Part of a small language model's weights: 8042 steps.
Each number is 128 + 32 x the weight over its row's rms, rounded and kept within 0 to 255. Layers, rows and columns count from 0. Numbers have three digits each. The size before them is the row's rms in percent of the matrix's.

# layer 8 MLP down (transposed), 4608x768, rms 0.0193, rows 2023-2163, columns 240-287
100:087096137159092142118151146122098117146117113103108126124152121171136143102099148127086089098151199140134119099153138141156128180114106143092141
107:147137136159130103167127213108143178140104136117127102174094090099171146162145068140147157186110114177122105143118161152143139123161128070129125
100:093112179134134136172119116146076100150159109108160140177121167108072094102168072159143134104162079107074096142122149166138179114121120149083094
092:137065149108154159150150167079185180140109112165118110156136173124148164171084094133119107148136126164142149095166087107111076176143117106145146
096:083122153113145129109147083104065094169125165088158097101154114152115158080127114129180140203104189208128146130169144095185154099126065146123074
103:112087137111127069135135120101128139128105149121125065089101090125122156126208053073112143154089097128161106171106118147124186162185122100141096
087:163128122141110116149150112091178128112120143084201100147168123103048129101127172124121155126141136136122155149101115196142136148122138092172131
098:135074091118113091124117159103182090140112112124092161086105140108060173183138182101198132115194158116084115137168128148142116133123078130145167
100:074073175107176124100108182134085102146102102161089095131092148137113118167148106120126142121167152153116143142139086129131119141153072128114113
101:116150191143139108134125098094137135123129168121159147145147132119127114089074111131139143103106105109080087112127190145154104135162112133139082
099:069126129109080127055150132129091130145147078138160090159110139180145130101069116091064107051142122177115121107096152140155081121148125090167170
101:082191080034199131149117171152110126129123114154111179118045130155163117137105074135176097144144076085127148146132073182080159102084047045142093
106:118146129070140147143127100193137127142069098095134182126125099108153123107102143178116086171121118189098087128153125134154135099123161172168128
106:048122127139158100104098104133104200154122118080183123124123139094126159070114116153094163158091131161146136140112143138125136096151090144184144
101:174208143167111084154106190139097120119146147089163134115148141082112111091130100155086123111116038045164146156115152134136128119165113148149106
096:117097108183146095117102141126088163110088107174177136132122072134140142168148101132080139131076105105144151116103122157157106121106117121102158
091:169136172129146106097067095095173185098106136125105148058156123097165173138166145130175100141138111148127104106171121109148097153107071104115151
102:130133140160152164136150141138175129132137116135215117149167116116151120112057158169135161148132129116167086142104127118119090090137090103207112
102:054140205127158171110119146091173155124143158098146182136115136124135173123080103044092133125124126105144141130153120091147160150060099163114115
095:127133131144101068163123125108112104177159061123103129154174105114149118193145143129150129153137067183121128136137150099154168108150146120149128
107:146157147073085144130108073101160126083161166154133227116111135091201167070074109054113171143152095119163168217103112132156154050160162134166139
092:195142150160132113152088142131158119151127061170159175095177159147139138100146114147153114080136112147089088139160087098133106159106158137140141
105:123148106117090088077122101128053132057136145075146059115121102119137099137168169135156121119157127113124103059198182124068047124123087134123135
101:124136159129087131124109148164144118122131105170146122138142076134163186078133141159105152124068186135134144137116115099173138084087125126147147
097:204126083105112140165162143143134118142182134127158112125070127154172120165094112186147130157148140084155109125136171114121144128088129067123125
092:130118157144113142112181093075141108088151097088138157101136125102143127067158133117161160105108104184084086128130147106114121132229127120169150
088:096153124127083103165146171091137153137150131094117095132131159150116119187078073127154066136124097087137104121145148149064149136128101143136143
099:092088170132118161109174124104147108129161084105100101095127164144110139146100122116088161131147123167153126116144094152090175070174131138096125
094:153107148146107137088162083084159110151074173093084150110127161143060080161105119114141125097078183113117172130100113126119180113158123199151127
100:130084123193146129161145159160115117173101170149139115171116174124085148132123080149121102128116215156136127094132141095173140111092125088087143
099:128079149195146125158132133119127055071123138085074166110139144098144109130112163105084104120130101141107078082103132106161116088163082143162106
106:117106160099144103121074114035112078179138138134099123077136135087154112116114098140178070061120112131133136096063093134146099158076152091131150
110:166115183153165141091146090072086107087133095117094134077111117144140152136123152155151167104116126144110072130112171120149159123140156124149097
104:157120187152132106104161146132121078145130100104071155108083125120131188150140150171113136158153102124156140112071060119146118111060151135083021
097:113151133148136138161121126146087143078088126160133123137100129110128159150136097142139110106106117089091117112134093048127068097204113162118168
108:116143159145184233084157178082072209110098125121142108144144142152096102125089075118085081215100146106113138083121226113167103129097200119165170
104:103171090153160089160142113092106137136134115102074069146109089008146106141173131154159116160161114087097150128075163162123133112194116158137171
106:156116146135165164114109094087119164154149146120135162149138104097113088127076166146093078122120130131142169118149083109160148160113099119145114
097:147098179050061140128116125104195136110123093122137141051141123123166087103133134121099146095122125147107082143077110129038100143140112108149123
096:102051138122115128137128123071167122107180133130104136104168157112141122090107135121127074063075158177067098139138131140158080123158132084133089
104:107098111087177118100115238167127118123107098190146105169185148123138122089125129094120130107130130065125123137100148124154074133140141126125135
087:108065122153130139103177163096084181131109109123196128120177098111135156121173129154136142162095151135115119109117125151165089122156136114139084
108:141180144134139107135151091149120123125196156176142141080091147156112123123134132155133145111119183107168120100120144123103148104133135146118086
105:085160163142077069157154110093128126089178128176161068121118144178084190089128107118103143124104108108106088097154100117162137124093132162148119
093:154142103146173180123135155133153118190166120068090150161120133137080152089171085156155071098115079155162130114154107113129108116140092122132086
095:077081132146090146159115116110129135224116118147105096100118077139170100185135095089129097149092126171071089105186180150107099138108167152164114
111:143118147156065181155126193165130108109146099143204078081187101132105082033131149090129117104199175072157104108139130137121125141145105157134154
109:062074125145148155128132110124172097117130138064112148153139129117103179157155142136161096115159143148144148091111103089134101139080130090148107
103:163101137154110178175176092158075136139136104119124147115101133092133074117115121179141099164125107133038125183138134109073153091181125103082110
114:092141118173109124109119074092108053120146131093047161076152135147106076180157210135130111123118120187127138154144194115165121118144075140128084
096:110154121157155143084097147150141095137150105158141077089073123225134133115139105149174107083104103091119112117082153152140148109120112138197114
097:149190181102127076132144114100189107128155145146109115136143121158082095074193120127177106129111173162111133136179158143085104155127175155092150
104:194086130133124153154121087078141118083139133065149146149073128134069142117127091117170120156121112121185131150139090187099131125113165189114134
091:138101164136053123105181116144094158079111102130143101108091149086091126106145112144120095182051130118104109145104125104110097108153081147110125
096:117163137071143095097153149133101088140092089138061124180141186146097218128099059160089157110162150109157098099171092083123125097168082107097134
104:098148087152053115142122121058155078091141155136182119216117143142121163206107102061101105114115165123144151095120144102139136144095120112160172
105:092132153081116146151169108062184085137178122148095155161092113159137156103132072117147149122202224130091180079141110098117140146108108127120130
107:172105147095164122128118031113144131066153132114071184152184109123078123178097112163104153133088108150142119176153126110154111084138142087122143
092:169157134124131131122114138139101109087128132133115142164171062142170196152119137200145232151155130111124140132138101098204116157133100107171200
105:083089166092141132160141146123175088111128177144064098110156134093118157105159078156096112117172162105130145208112126171118087148148135106090140
096:141189144140122109144164128106135147191145111152092160205094161120060117132141154114081121174079155131141122083125117128083121187168094124125147
113:138148123092157167122138118124071119136107093123111122152080108106154122116120111079116125155102061162109165158163151148128111086147132111076062
103:071153129085205119064132152107147083125121093125115046141146163131155089100139090130130090152079148161111179134104121078124076122126118118191117
100:030105110122136118086091099124118155085167088139161083137110070123168092135090069056158118156138117066102118140093124163159113141138131105094151
100:168146086111104138122153126113123133084123110136210161093120159107143176128152106071119111052155128163183137126138117110157135153104046129132131
098:112147116134152205052123158042180162125094112132122101113185124099065120114109171148123141151190152165120114152055087121136176121144104087160049
095:118097130094176119134162091166092144080128177099111164146106080133135062135149139134151136147098106164125106149156126114076152135102173173117200
089:117184109078118124155122151175089076169142139090108116132029074177167062002140016100116119111097168071105125157160114126069171107145133102106085
098:129120077102123181103144138162153113160146178097099083101159129153164180136065090142163161114107097127128161183132169093122193141111168163133043
100:146171144085120086090120127147159118097158167103139155100173102157083125114113071086102136183112112185109130104109173121109169124147087180127128
094:150106148140114111119104221125156142046112119082152107151126098167124110129187172097140163130115173129158091156152144109132114151122119150111145
100:111172138131109104127149077116153162166151095131130140161154153108163125149151144141166134133174159159137104123123058105101140169107146147117098
103:145083166137091108127093165106107131192176138139157177141144140141129114114066143120135047133129132131080110062152132184088087110117120189081160
098:156073194147085161128202130162118124108173103163118222103178134148138143112106094099154116156192175125120110179129112094131146196148131091113080
102:114102109133077100154116106114137137098190147133118130099145141095127098162146122190144128138193123120124112165110149142092094109126126124151162
100:147130122131140141110108201120103122124101153126178086120133060149117096182223176166113069148115094134144129156127102158095213129173105104078158
095:101102155083108146174117121158133122123109115123136131169144116141079153095081098067152117120162094117106181124136144130175144093159138154125111
092:074170157073145156198128067144157108169188176087041143133072142159076130119168123118091149109127126117116000174155163115123141180144130129121112
094:137085105149131134129178165048115121123109109145083113140139128156195147098104126145133177181064145208095146147102096121100178115121107104085168
102:149135091132178179139177130159106171177095127061120105128167142129137096215106107125179120085096142141067105148156138072069114191118126125119142
094:129101169135064110138086188152113117136126126120171098106127127124125113116144142065154101111115124141174147080134127108154158167143138127133170
099:182118131059056128087192130057159150102143140155163139130105109120153120119120171101158131128100147114173103136150156069180145132158109130119140
104:086122122107108140104097167174095073118097054127170131142123181100150091191125060169140106148141134125097125089134140167159139152083140118103137
099:116106103098080128071175112116106119164117155149167155112105184098121089134101085144120123104099079125146170100128095134174124137206141187123133
094:136135120068145133166182196152137126080108113081090142101140152151105067182151103087120056139153116163064167110137106169084161090058095142140095
098:093132119109090150101119105156142185148148150132090213168108152177140141158118080102083119150136046117169094136181131153155082077163132162187103
100:127143158114141132148157096127122064182188136133082106148109162127203132089140121107116081091105165127145102126210146054135140081089161108139154
100:142081155131101169148100127179119140055076205150096182173113114121183070076102059115159127152092139111170080097156153110150144156077088123160165
123:077141130169138084135115151062085145075091128118119124121089137145144101142162196148173128134123151116149089116102119107111124127048089174102116
103:129090150164110139128127147094144068173150111089184107151151135162145112123141130116205138130177128123160133125100156117155100110176097141090127
099:170127110146090134121147124157161164172123135092150121133166117131104174117189122144100155099178055136158153134172117165099093131141144119114130
104:047129125148115102176088089132156141100157132177106092116120172143106102199146158134124166145164105138123137151105086099128127185128158103142104
094:153146136154105144148149122087104119140142148176152131111058100143143138108132108163118094125109116144097146149119117165111142129150123185150047
097:136092190162123151131152097071178146121117118107086102147172087084127212153149130133143155167173111170134123133152149154124129158132074156098188
106:053147110021118132156121087135124191127159167131146122133123079164111119186142200103153135159151077089099141176097109119076145151189100171124079
096:127162078163119122106094112125194136146156112128134171162103137078132095101098151138048099130115104183164129157125014179138111122110143081089139
100:092132118172100190089105066144107059154126135142139064049095155147114129105107141103073137127148150116159113116113123117136135091138107128171079
101:161158087161132162141110125144146122104191148120146113091091154200093117162093043144113134109160117133148115129181134136116136135132109170048123
098:122134160139118083072142119185132123137093138106125136152152138132140104108103079118048078177128135158144136098183148152150164116167173154110078
100:138134106081070139088118118192174141126142099116098102100077139117177121133105148069107158136182138082155103150084087166115167182166104164136120
099:105068137121116145144108179193168143157108092128110115179054144157138157110096109148089094170122113107101178122134134101098182139152151081113145
102:104050097140139152153104116129135090112151116161102139153048136144201091125072090106158119105184116090142105097125102112074093065114179129145134
105:096126126100111146157120116138156120106120123086162145127147169137130154176101126095078116105153076137148114146145133147170068164163188172098159
107:171154149136147134091144141124104129145086113133103128146111113131119092206112111108143162161141088090061074176132137148133126131144108157172144
109:088106119183173139137185161188130156133089090169139110119135129155117199115111094080114135192150120145098154179153135121070114195164140101137119
096:090092071131124091182095117118073124168103123137119136119107177114108150171146131140106140183143057128064098165123140172124078164143144056136138
095:144111087144093151163139147105184109153098126132074204141142125084135105139200098118150101151150113118074153108180107171118085166111178089095092
098:105102150094135094146129146136176132176094210141118139114099131071140167188131139122157162145124163167131073126109107153102145171155136111152091
103:070122141169199114112149134136099101136099101124109094137120108135133140109073127118170113177169123151084101128166148138127126131135119141148131
092:106147131086134148172151076132129099111120138121127160163102133099158126155144132145178101092176124138108144146188136149129138135129109200081127
102:118124132184062146072130111116151120095146122135111114107138141093090136160121126080147148138175103176190145148128137177180149105134104112095131
090:128149166156064112124137088171102107107148130110158106091163165096088103184152244100122172160121121144162112128075122118143156169144111133169154
102:097078118147118154132120135072109186084080126103147146113160171113136089134141130132149162135110165107145068162113096087127157145178163116135146
105:102122125161118161134096108140143135162087162120171169100136174145123114169168172151143130125155107180090107113120103148165096147107078072178137
100:144117079112112094131121154212098167105157128150088167116103091102138138140117146152159198139156111159140133146111100195124123161106180088139127
101:150097096162111114156058133090090140178107151064085131162105090121081131131119120163111122130163129074143118117137106160059144123118139159179153
106:133082147140092150117119134089069103084124146099167172123143138140155153189098138105084064159084110152126137102187112107125108092137140124110127
099:137099132122121133117074160102103164092110119178132104137082107125139171106076133165150119138094165110152181137098145147137135165108159139157072
092:110148114154094110149155137089109099148135074121171100171123155144093142131095084142094086117160107164177153073177157129082104143137130113100131
092:173143128132136172109130093065173180136131150135144119075175143080091128148122229117122117105168104127111133160159103116120092125188101151123191
101:118139122164151148093118140159103180081147051113155160155088187102097161200120123085058115092107131117129116097128106079156042116174151117158127
079:167119077109159146155126166139147134151154093146154135119081164113147145092092089145137142121086110076123150107144129145138082145113118114124019
093:103133138112178151093097126100125037106116083114155130032135119118095127097119132156154125054153169121134136109139134123116147114096167164114134
093:160138112138121136095136134094114074077150179125112116123151139163121132100113221094091133131092092120126070121169117177098176130128120139102102
105:196158093126074136139155198203127043139170123080099125145107072141076128072082162158103179107169179078081077144132134162147206135184158113101125
099:111194190150158150111156124171173159114091121132135089121105167146092141077127165170138133092088096139071118147098135124139142133123113151105138
095:085107129141142100134107094079106162046096122142084120119116148128190207164119111128107127175131095099096097109152089145162135122084129147085095
104:117039148148148128142113062119143191145203093085100143122139138083135109174103133114110063096123120115135111069082124112151150081141153115089105
109:115101165126145126093181129135111190092129070126143112189164154123082157060150051094128124127151127108162165166160155113125116138087138092132111
097:156122131148152153111159169107162123174122148109138165137117098162200179109146109170107110115128144124084180117114103111119166168104157135110147
090:142164098144145140103109134153133145145124146114115102097136145160088169116101157111104069083137147119152099131122105138138140131197145120098134
103:110066075133055144125113124169150075088121087139131172074158131110183158100109156139107098135126136050111136144156145107153117160115131147143105
092:145075125148155134121117110159166171158153085049138151102088159102124107105123156140134079097084154125101125103105150149155100150120138079132138
102:113070141093168140141106072130152155167175118062168142190145164087144124114071132102203120128113062150125134122114173154121124151093096089205111
100:147166138117160142089147119108124177168074102174141096102032091187096102129156116129108178131090152110138114071107072147076102189153079068119050
101:094113119126113167113101152150147121187147114133127173168087134181160147092129116119115121101148079073124115129144069098128188127138181133133148
093:105124133111127100104091152213091059130099106140070169155079052156169131114116152161090065118124057113157161125127100109103095130154123176144131
100:116131087171138143161112099098110186098156114118134160139167095108152137081165125092155166133114138132133125154128135101151176204116092047117095
103:128156211152153078033144133178070157181151159139159095123054180065151170157198136108127133185120187124139059123155125133144117083154124112096135
102:110147073150093061186120146116112111146145165128072130105109129092065127111143181099081132140114122098095097104133146107145120159109101130100192
101:202188123169147197136126193135116110126098094095171140127133100110128164087175132185129123091134149108107124156068175087182120140140141173155125
# layer 8 MLP up, 4608x768, rms 0.0245, rows 2024-2164, columns 240-287
106:118080130153118147126118145127131111113161109130121135119145166051107155109131072152143061194129118142095138128042124126082114143151138121105103
109:132118088106130198167147109065103166128097097094154130165174175103140161135135125156091170093109090101036124151099173134159143073125160174065143
093:154172072102105095190130105136113110119137092124086123081068086130153144076126117163140129114142094068141103143095099142095174134133176128136156
098:106120090130138124183133144135144123181126136105164137155096142146086080115138135100118164035089048169111174130129134158145143077124122129047147
100:141180099143093075088176113078122134104120174085116195143084130137088133116161055157135105075136067125095114178167169165115157114134125124109139
091:111125101174127135086100114118089127163232179123127098144140102149180139055173143119175097141129091119123125102122148121067113133093160116152161
098:120122091094157111176125135108140094106141133152077133160104135092101126127138068085105120134155111091121110085114101127073148141066109142171031
095:151117177127123119126137124164091137090101114152131078134098138133110158084112083123126114156057055111193110096116156097144148141076106135161052
101:124152132117079198179166109083174079175158147125171123191101071145153057143149149136149151097054136151133121115120106095144189147127113130019131
099:147117097121084208139168136110152203111086117105100166101167146114130212121101133120074110194184131130155081144131173149131123068103081136130111
098:114079136105082179104096146125141092065086144125161147141121141175035127116126134103090102115194137165130100194143098079102139122148184162117080
110:162119132138120127057076084156141169117079168108109084163161127136191120071102105127204112179085119158085138066118133113113093126125057145113135
106:125157160106129139113092114154087147174135112129080172116112118106112128109151116162074119159088017159143146166112141134164112147188128127083151
101:115132161086093178109159119094138103147171143143109116104067096168113113119161135119187051094079161136131100113109146155187087166160123089128131
097:062133154099160140161113156098137144163162133123156130101134128155134141164144106153162155138097102136100131099092194143134078131127151091076156
091:119131114085146181167124140105125154175137096133138124166117167182148132101093101141160096097073107050102101153123165114100128119113108144096111
102:142186108078158146166074112126157086071109165117117161123126125097220116159154107145103145193118096129112097139104097101134119129090113159138117
105:095154115087164159171151148132156111160122145117140166118111150178088185066183143074105154114162113112192159068109096140132080188140128124140140
094:133092103173139155136170132132135098053121133127102148144078078216147150127114078127122074170165102098064071148083108065092148126118114167051127
110:045120172103082181115151132127086158134157130043178218173143119145153144121108069156117112126145141161104113132132141149105107125115146176096101
096:126131132175140094137109160094150126094121140177086123098167172165097123087179121086153129125087128127147076121127145157066169150160134091151121
102:108106135081125199106109131060190143136128154078144142191111133208164122111055139091204116165170128122147023126115108127156143134112094032126160
099:132160177175102102218116138119099134132186109089106172127143129130088176137121083157126131126095165046195093147108094129126137084058155110114117
094:081157117094101143110100191127133157138093112078097121148121100093069139038161134153104120127095101151068101167125140180154120142158091126164050
097:132112107182135153037119098113128133084123085128094190172140168093162161124124144128120111133086169136092133059159115178182117082077144109123116
090:094183128131120153100115191153099083112156126139089108143178118091088136047125086078122129074123147103180117107125135143126075165103135079146099
097:132160110139161167130079123096132117073120168129100165163164120127194167121068141158135120098173043157119118154155158109133127104103132102127142
092:122114104114165119112076101103131129103203142156142097069137129158134148106154097100166132181141103060142114139069146114161119112119141132118137
097:126097131163134187092095125090129178139188112222140138135114161062122115127124109160159122134093160102122092172157118124070090146072124113115114
102:160131127165051155134158091148088094081134139065133078082093147122115138085112107101111155164126116163150154143104104100089095087091132151089127
100:097138127104080123133100116113159113109100144113111124161156193170067148077143083140143136143092110162087121130129139076177136174137088128065076
108:125121125094139172104153107194123093175162085113092172209100147147124138098134139152142116120135079080131118090096147193125058133148104166126147
103:119136078093108116140079125144150100137140107131164128071105157134145123116165110142139145129076167093163117114142139108090106139157120098110062
097:104098121151145132094155102098116174134159115084126110135085139086133142127122134198122128130107102099156120111155144089140095097136134119143101
109:113171175106136186145163147157157121170152118169131122160150215108111162079122111119094044141112079156120145101119075071113161127143116092148142
099:089173122098173130160065106109174114145197118161163114091063130073156117136116085124068113125081127146191076207128126134124137073110139151126096
104:088169103207138149084087142092152151127120135084118159140062115124131069156146126115127159162107121112082127086139115118087119111154116104108163
096:162188136099141152114091113118170143096183152173109236144118160141107117123159082095165116158103121159111135133130162077110145171115131074139149
094:095130106129137147129119035123122092078116210178100138127130121101159138138138075136106149152146144162067138143131114111046125139114120171153122
100:118159166111091117117139102035155189101126113091139164173136143132134156157057093155125113126118154149102111115176151131098119118115168115115136
089:154154130150222060086085147147080168127179084078129150144099169153163131128080138113165117128118099099143063116108161129147049093108136098075133
107:152151172096150165121115116056129205138130094120156127090133120161121124161101092174157126111127146077163143108084161143126131115112114156153151
104:114113128083182112132098113091165113162109130095105154083128107063111122071115099196100126172148182123108118157143112104107152094107179120136131
093:109137172130089136172179124126116186143129164156086127067113086196120129105080157122099105161110097152125147171127117137111126106147139151063122
096:081167174126106192160150076083146181095145154095068107114138161114152094133126134112162100133094153123124083117149174081077094165141180102128114
110:140175102076156170144085163086143119124132148117151096120102106184175161129156089159132070120165117139104169083084157154132120143098124119159119
112:126130145077155088109091111128115141166116126067144156106099154147140138127132114169061127053105153062085069058105172097119108069126077113042083
109:140145158113107151106068090089126158141114094099102156135178077151135114133133121144078137193075121096146131154165127083061158122137077145033110
114:118124215163156138136105154148182149120119093059115154169140121134114097140124110125096120114118178092099103099096121126100110073161099156127172
098:124113089099196174118117106102150155129083121123157142142195132132156122111155071111111110148116101131109116110111122173198136098150106108145124
097:091108062143140168173109097080142133041144108133102188090134121150144133086106134182134092122112085133109167143116082097115086147095095094196091
105:138132111155119127152147091094129092138130114144136097141100114169161150117180080143184134129106144127167090127124133113133115100103137111086104
090:155101107173136137118093100094138155106094162122110166151157107127131134128141139094093080134079124142084123101151117070136070123169126104097113
096:153127183115105089103111120096124139147106095080122123148158111127105134066068182085162075130077081119116084112155066088103107104088161130111126
105:140162125123131163159139194158117090126128078201113095093149111136155130162128096137167125071106108130129099127158128128104123128140112151076107
109:133103091133114136069098132096111205132137141133085136156138138173173136084107132164136140172055120130123124110184141141124097120086134139139165
108:072172142088112154150158113123128101143178129101088124086080147131135140108085132093119140198129156065103123095125061155132114106060111169115140
093:148122085120119117157133172128136123166140139125116125085057135190161126119139134113086142111105127106164122100110100183120118160157157090144134
107:177147195126057119126105204140185152170169203119151102117117117131155086121135086129160142147069111083145115144115119120117107120132111150089148
098:102180097128100196132098077080169141096145206135079145168157176127154065105163109227090110131133153127130142109112154145095099121185124144174117
114:106111151067083118123077214136145141144124125134126120144100131050129073110131117104052111182120070085094123156101122151162120093135136154059132
104:116118146079133100126103173136138121148147123188121160142141210123065142092096126140133199167156112139088146110117104106070065121175077157035116
101:141142107181085129111156170160143115102116160142128079114073118119078076076134087134181101116081118107095129122105087103105091130118112141123079
104:114158113119100135200162067134163140113112092123149191178132133102156119141145115143119054088105132110106151113074084066111154154076137127141197
100:131149129103113134133119168113165159113183150093210142151172149129124153097121106142158108159127098122138180090047087120115145085078175089096151
091:134126140101086170148170147136141173198088106139085153129167121158125069108159109118143160118088071177094171086074159132112134123103123132185136
091:130120129163166131134088086112139148088151187166155133132131140094117149154134138142116112137145081150103120113114083173186125103139125170121144
095:126137160095105100164142044082153201117153182104104136171143106079142116102066110170109065123140110200079094098107113159180096037107115089104127
103:177181123146158118083116103153103203110099101150132068157170171107127139137110094122128130063105162063090158137101110129099148125112146159118118
095:178121185106177156121155132095133154138114124099134128202077192088134104085059060138110156116135098102146124133152144111128102134099157144165101
099:106150087144131128173144122112134091071055126167080111102091109175106160199179128193169119155073140093040083137154108127147126160125098133111115
099:066157154098103140137136180142099074118175146141158191170137151125184157116079075151172078169096092170117162143118103105105087102114085045083136
094:068141149041126160161123112128151174118094136132142126198095184116144174082054117092105096156106070095173105133094158121114114109061108128116093
099:123155091119180178138072196092135113122115190114142134145157167096147139169191138134132076108129094106095128104140140087138148149129164135112191
101:128112115154115105096119082159158099134121088049064132145118191186149091075124082159111113141132132108178121135119106129078133220112194138109111
093:167131092147134150165098153061146133181102128127108100188121109070145174166079128163076132126142126097146121124151063111137091143158059156112116
099:132166087070104156121127186061140094118170117118111114153148154137101111082162055119115125079097111103105152068087028108153108110111105096051106
096:125138143160098081121125087174114107141162114092131185105164100097126164196096089085086135095149124104167111154108109121132136109111123078070144
101:139160115123150083118132088153118115131134227122111129138141089132132118075101121136130123133178136145081120144105082121068157116138076150124094
095:158091169131156181160141129170169182192135125158121140140157121160169146107116139088143093119146132121166124105064139091126125133068156131140102
096:113130108183096181176121130166132106128198128090130107146155117112152141129146087165116143137131113098161115164112085116133147102126154156109070
102:202135131105108128124098144143108116087134086177138129104108132127107117127115108161168095155147151127184104165153149043127087148117127170139139
097:105123103134164117144085096114115139104121134159184101146114147117099148140166093123143096119080067101139145117104122110124117145148091125100048
099:104228106083103154167146133132108166129179203143154178129136182128138094110051118148177111089143097141125080128131105129076048159106160117094128
100:164129135092074145140134116131153146063173148137074192134167117163070103117124126189111114123142092101190099112092069102057101068144171193156101
096:159077122094094075234149124116123150106106103185146131115159103106165133129096114098167101088116114137103122129174107089133068061151126088155145
098:081200147136142088113130157137092167170058180114115143154126123125140133078149119146116097120150116058098091136121144082216066076150088144059153
111:055157117126173112160165126089139197162193105160104185149110123143113201143156114166136153086102187139094070045142088128096129126090173106091148
101:097146124109208109149179105103135107096066117157128145112118139136150165092144141080132106119144041102155104114132120136149157051067131096130139
098:134144135140161134144083129095136108148096197119127086124123135151126159130131080093119158166118118105142138132141132114107118164124118108125142
103:060175132113056156105118093151117105117158129142094157131136125117171223078082130151124069162118094168133149133197110139078136137111088111110116
093:185133124131111109099137096116138104111136194120087126132159169099183119124141150139073107130120101113106126151152205127170096065115080116045115
094:086139131159142186111113082125108133151155195127104151050122122173168155118213082101063165183048136092069130151163139079160127135118185089126068
106:082116165108101123136098168124147126115144168117119100097098127131082122142146156175156113065143085064085084072062117127151104111130136167062106
097:083130089165146107094205155090174193162151128135118076145103161094165124086134157151130086111082128042127106035158139142148111141127116104089113
103:101150131127092154134157110139095138115162130059115087115126118126113114131097088120095155126087137148152132141152117094116079151144139096031103
097:204220100124123163099108057087097168096126098094155209161165155159087173091109140151108149130128066110120074138090090149174067171153158095091139
096:098183108133166140106105150088136104127137079132143111176189157173142139103135089117131097149147133170108114077113155135105075174126097095124100
099:070146055146120197107090111166139142064116140130098132145089130116154132107141096099056135154113137109153070114050096151102120188102156124119086
098:167168104143025135092136190149115106127084130053109152173094109119098155111044141122176091108106129144126078107146063099139131107096061147078105
102:124150103122103122129102134107136144104129169105049152152093127145168069153126107138135154096113168107087108094127111104195065128125159100060143
105:156169130135109158154070113116148148054123155102093157108177087146116104157068099143118123124114119133187061118096072089101123086128138103138144
105:114170154091130136124088085125210175169105140082147145158146117149111116145110183142188108157104107113072075128107063124131151037142142119103162
105:110156134033212157090078092081107181128135167152084137135113188100151187116161088138109104100118095144046105100169160125162134124045144141120074
094:101089113155139083150137140081211106064112114157110114111109097171116162071066158051099081134094167075127114186144074132188097167121095104136105
094:146153107089158184110139118146190102110175129098121155148102118124129099124059169087110087097103120130107111122129118140137129146147094163122083
100:114170136083072122113059089132105122085127158101117100123119184137166083148124118159123076118070140157045112132108119104087127088114068168133094
103:137106095194118080110055082119153141175134178112132110113118148153211121148084039174146205088144152140128091115124116153132062123096174084103082
095:087167144135087125090141138108143100121206136149120176199132138164158142102139137098160126183139100081102091132148128111077129139069108161146135
102:151157116164181135142113146162111155093137110095163159126089132139164137136101103157132114152109143126132125109143065081082088149144068110137126
090:088159159138144124130203090145085158164106143049137137130089130144174155129127143113192114183096092132085149146121103075067109102101121136154099
097:112107139160116099126160176169167089139193186110186114093067120137129089062143117139136150154100097090086136116127151120156103132096178187123122
103:111157142148163096155155098132135104108126124154160159158115179074142132123140123163145125122172140129149108149158160047138094116135164085123159
100:041152154146143139167170105153119124125167148170129142116093142133070148079171117206130143149098102148114246146109081176163123139143167131100123
101:145155166166123154096166111126083084138126124157124080171128125164091079162129132157174124131136139100190116087089104107072126157127098180118086
104:128178158089098103091153154071173134095142115159106088170135096166125112175161130128113077117123176105117145108180151152082152190108102083120130
094:127205092099113170194073106148080145076139113099103157149130160182148078122140120114138093175130139088111106108104092088069126177078179131111134
091:108128149096135140121149135072080169136153129121160166194158121149180076131125036116147173139114140108149111126164124090129109172154106099139100
094:123138127161108126140117153175114192108161140084076120172107161117137115105113145078130096151058137108118073092169134137084102117197179071124134
100:088141077132079077123123077123142124135149107165120127118111114144145109074151121124095098152110142044110106103148087154164177158150127139144106
083:137172193148071151135113123089181116105120170107125144143159142107134124126165129096178110127132112188118121149104129130086118184095136112158201
095:116106127125095187108138050099086181178129112115122227201107116166158128097112112132119118091135111129096121115131110128173094158120135167161132
099:120134093158129083120135180144126119109109171157043154138109158147105115106119125117091084131119138152106133143151127108136169081081160109090082
106:114149120124152106123156150126144156072147144107080169151143209093114111142197088132123138121106122137151123128125128106104040106121113135074146
099:190154099118167134130220148172066068131211145100144112154132139125140077143130092129122083146138168175119102143194120135166111133152167140099137
099:085185175149141070116076072110093146122161137083127118158113109187144140075126121122077062144148133089144113090144177129138095107094153143089089
102:146097082112158122124134185196147139084105129193113185177123106174147124140147113133150104131138130163125110158089137108104119177041134165161150
107:085195115105139063102126140156095131108137107119118167122088143117100138127161107188108080143133128082088169157111062104126115122111141108124101
096:129135098194118098124127087160094082109109160101110168143129160110098153137050126073126111127137147136107093166150099129151128119151107145100115
090:052100157157130131118133124127134152124156096117183177135080198073139171118129154097091135127132145106151152108111132169080089165103115065147147
104:096120152098122085134123065160104116111198134140109097116114123109143119165148100154120124099127141139147136085131069122113101178173101186108118
093:136154112140152106147145074111140063148127155102171075118129147108164180164155108106157148167150132107149069159161096091107108085160104157140106
103:125139098071176117174099120105148104124168114078124075106112164100114090113109069123131138174085149058092127131084113144132109162120133124133134
102:091126086099081161131136128170100104098140130098093213128150159125114154144094138077101127123098130118122127091120062128103125111125074083109120
100:144117183151130148159071135076138087127142159082108108115153126071133124095129076103126129111078139140140091096067108107124092121155150101157160
091:060104075119142121131134103101176135132080188074088141146142155085187129171125121127126122140179118143110177136085137104128043139142146103112112
097:092121138099158085098140069106133137179155127162143190062066155115086124115132167126130135121097098078155144092159163177159116142095118152156103
100:133137119041136134119056140209048065122103114110057119100100123191151147107148111128121118168106117072131084103119161136094121092145132159126137
101:110142173137121129129140169122172169138177182091075130149150135130099180108117128135158154210100120139131136142094160164192060141138139107075130
098:163148111171179108216150129156088088113092168142098131092089142102132105091130105159023127114133090152132131072102132172138110164091122118014155
098:117153149163173164077104129138084090105137114117093164160117197135185144101127106128159116107145160063102040105103126105201153087176187170151084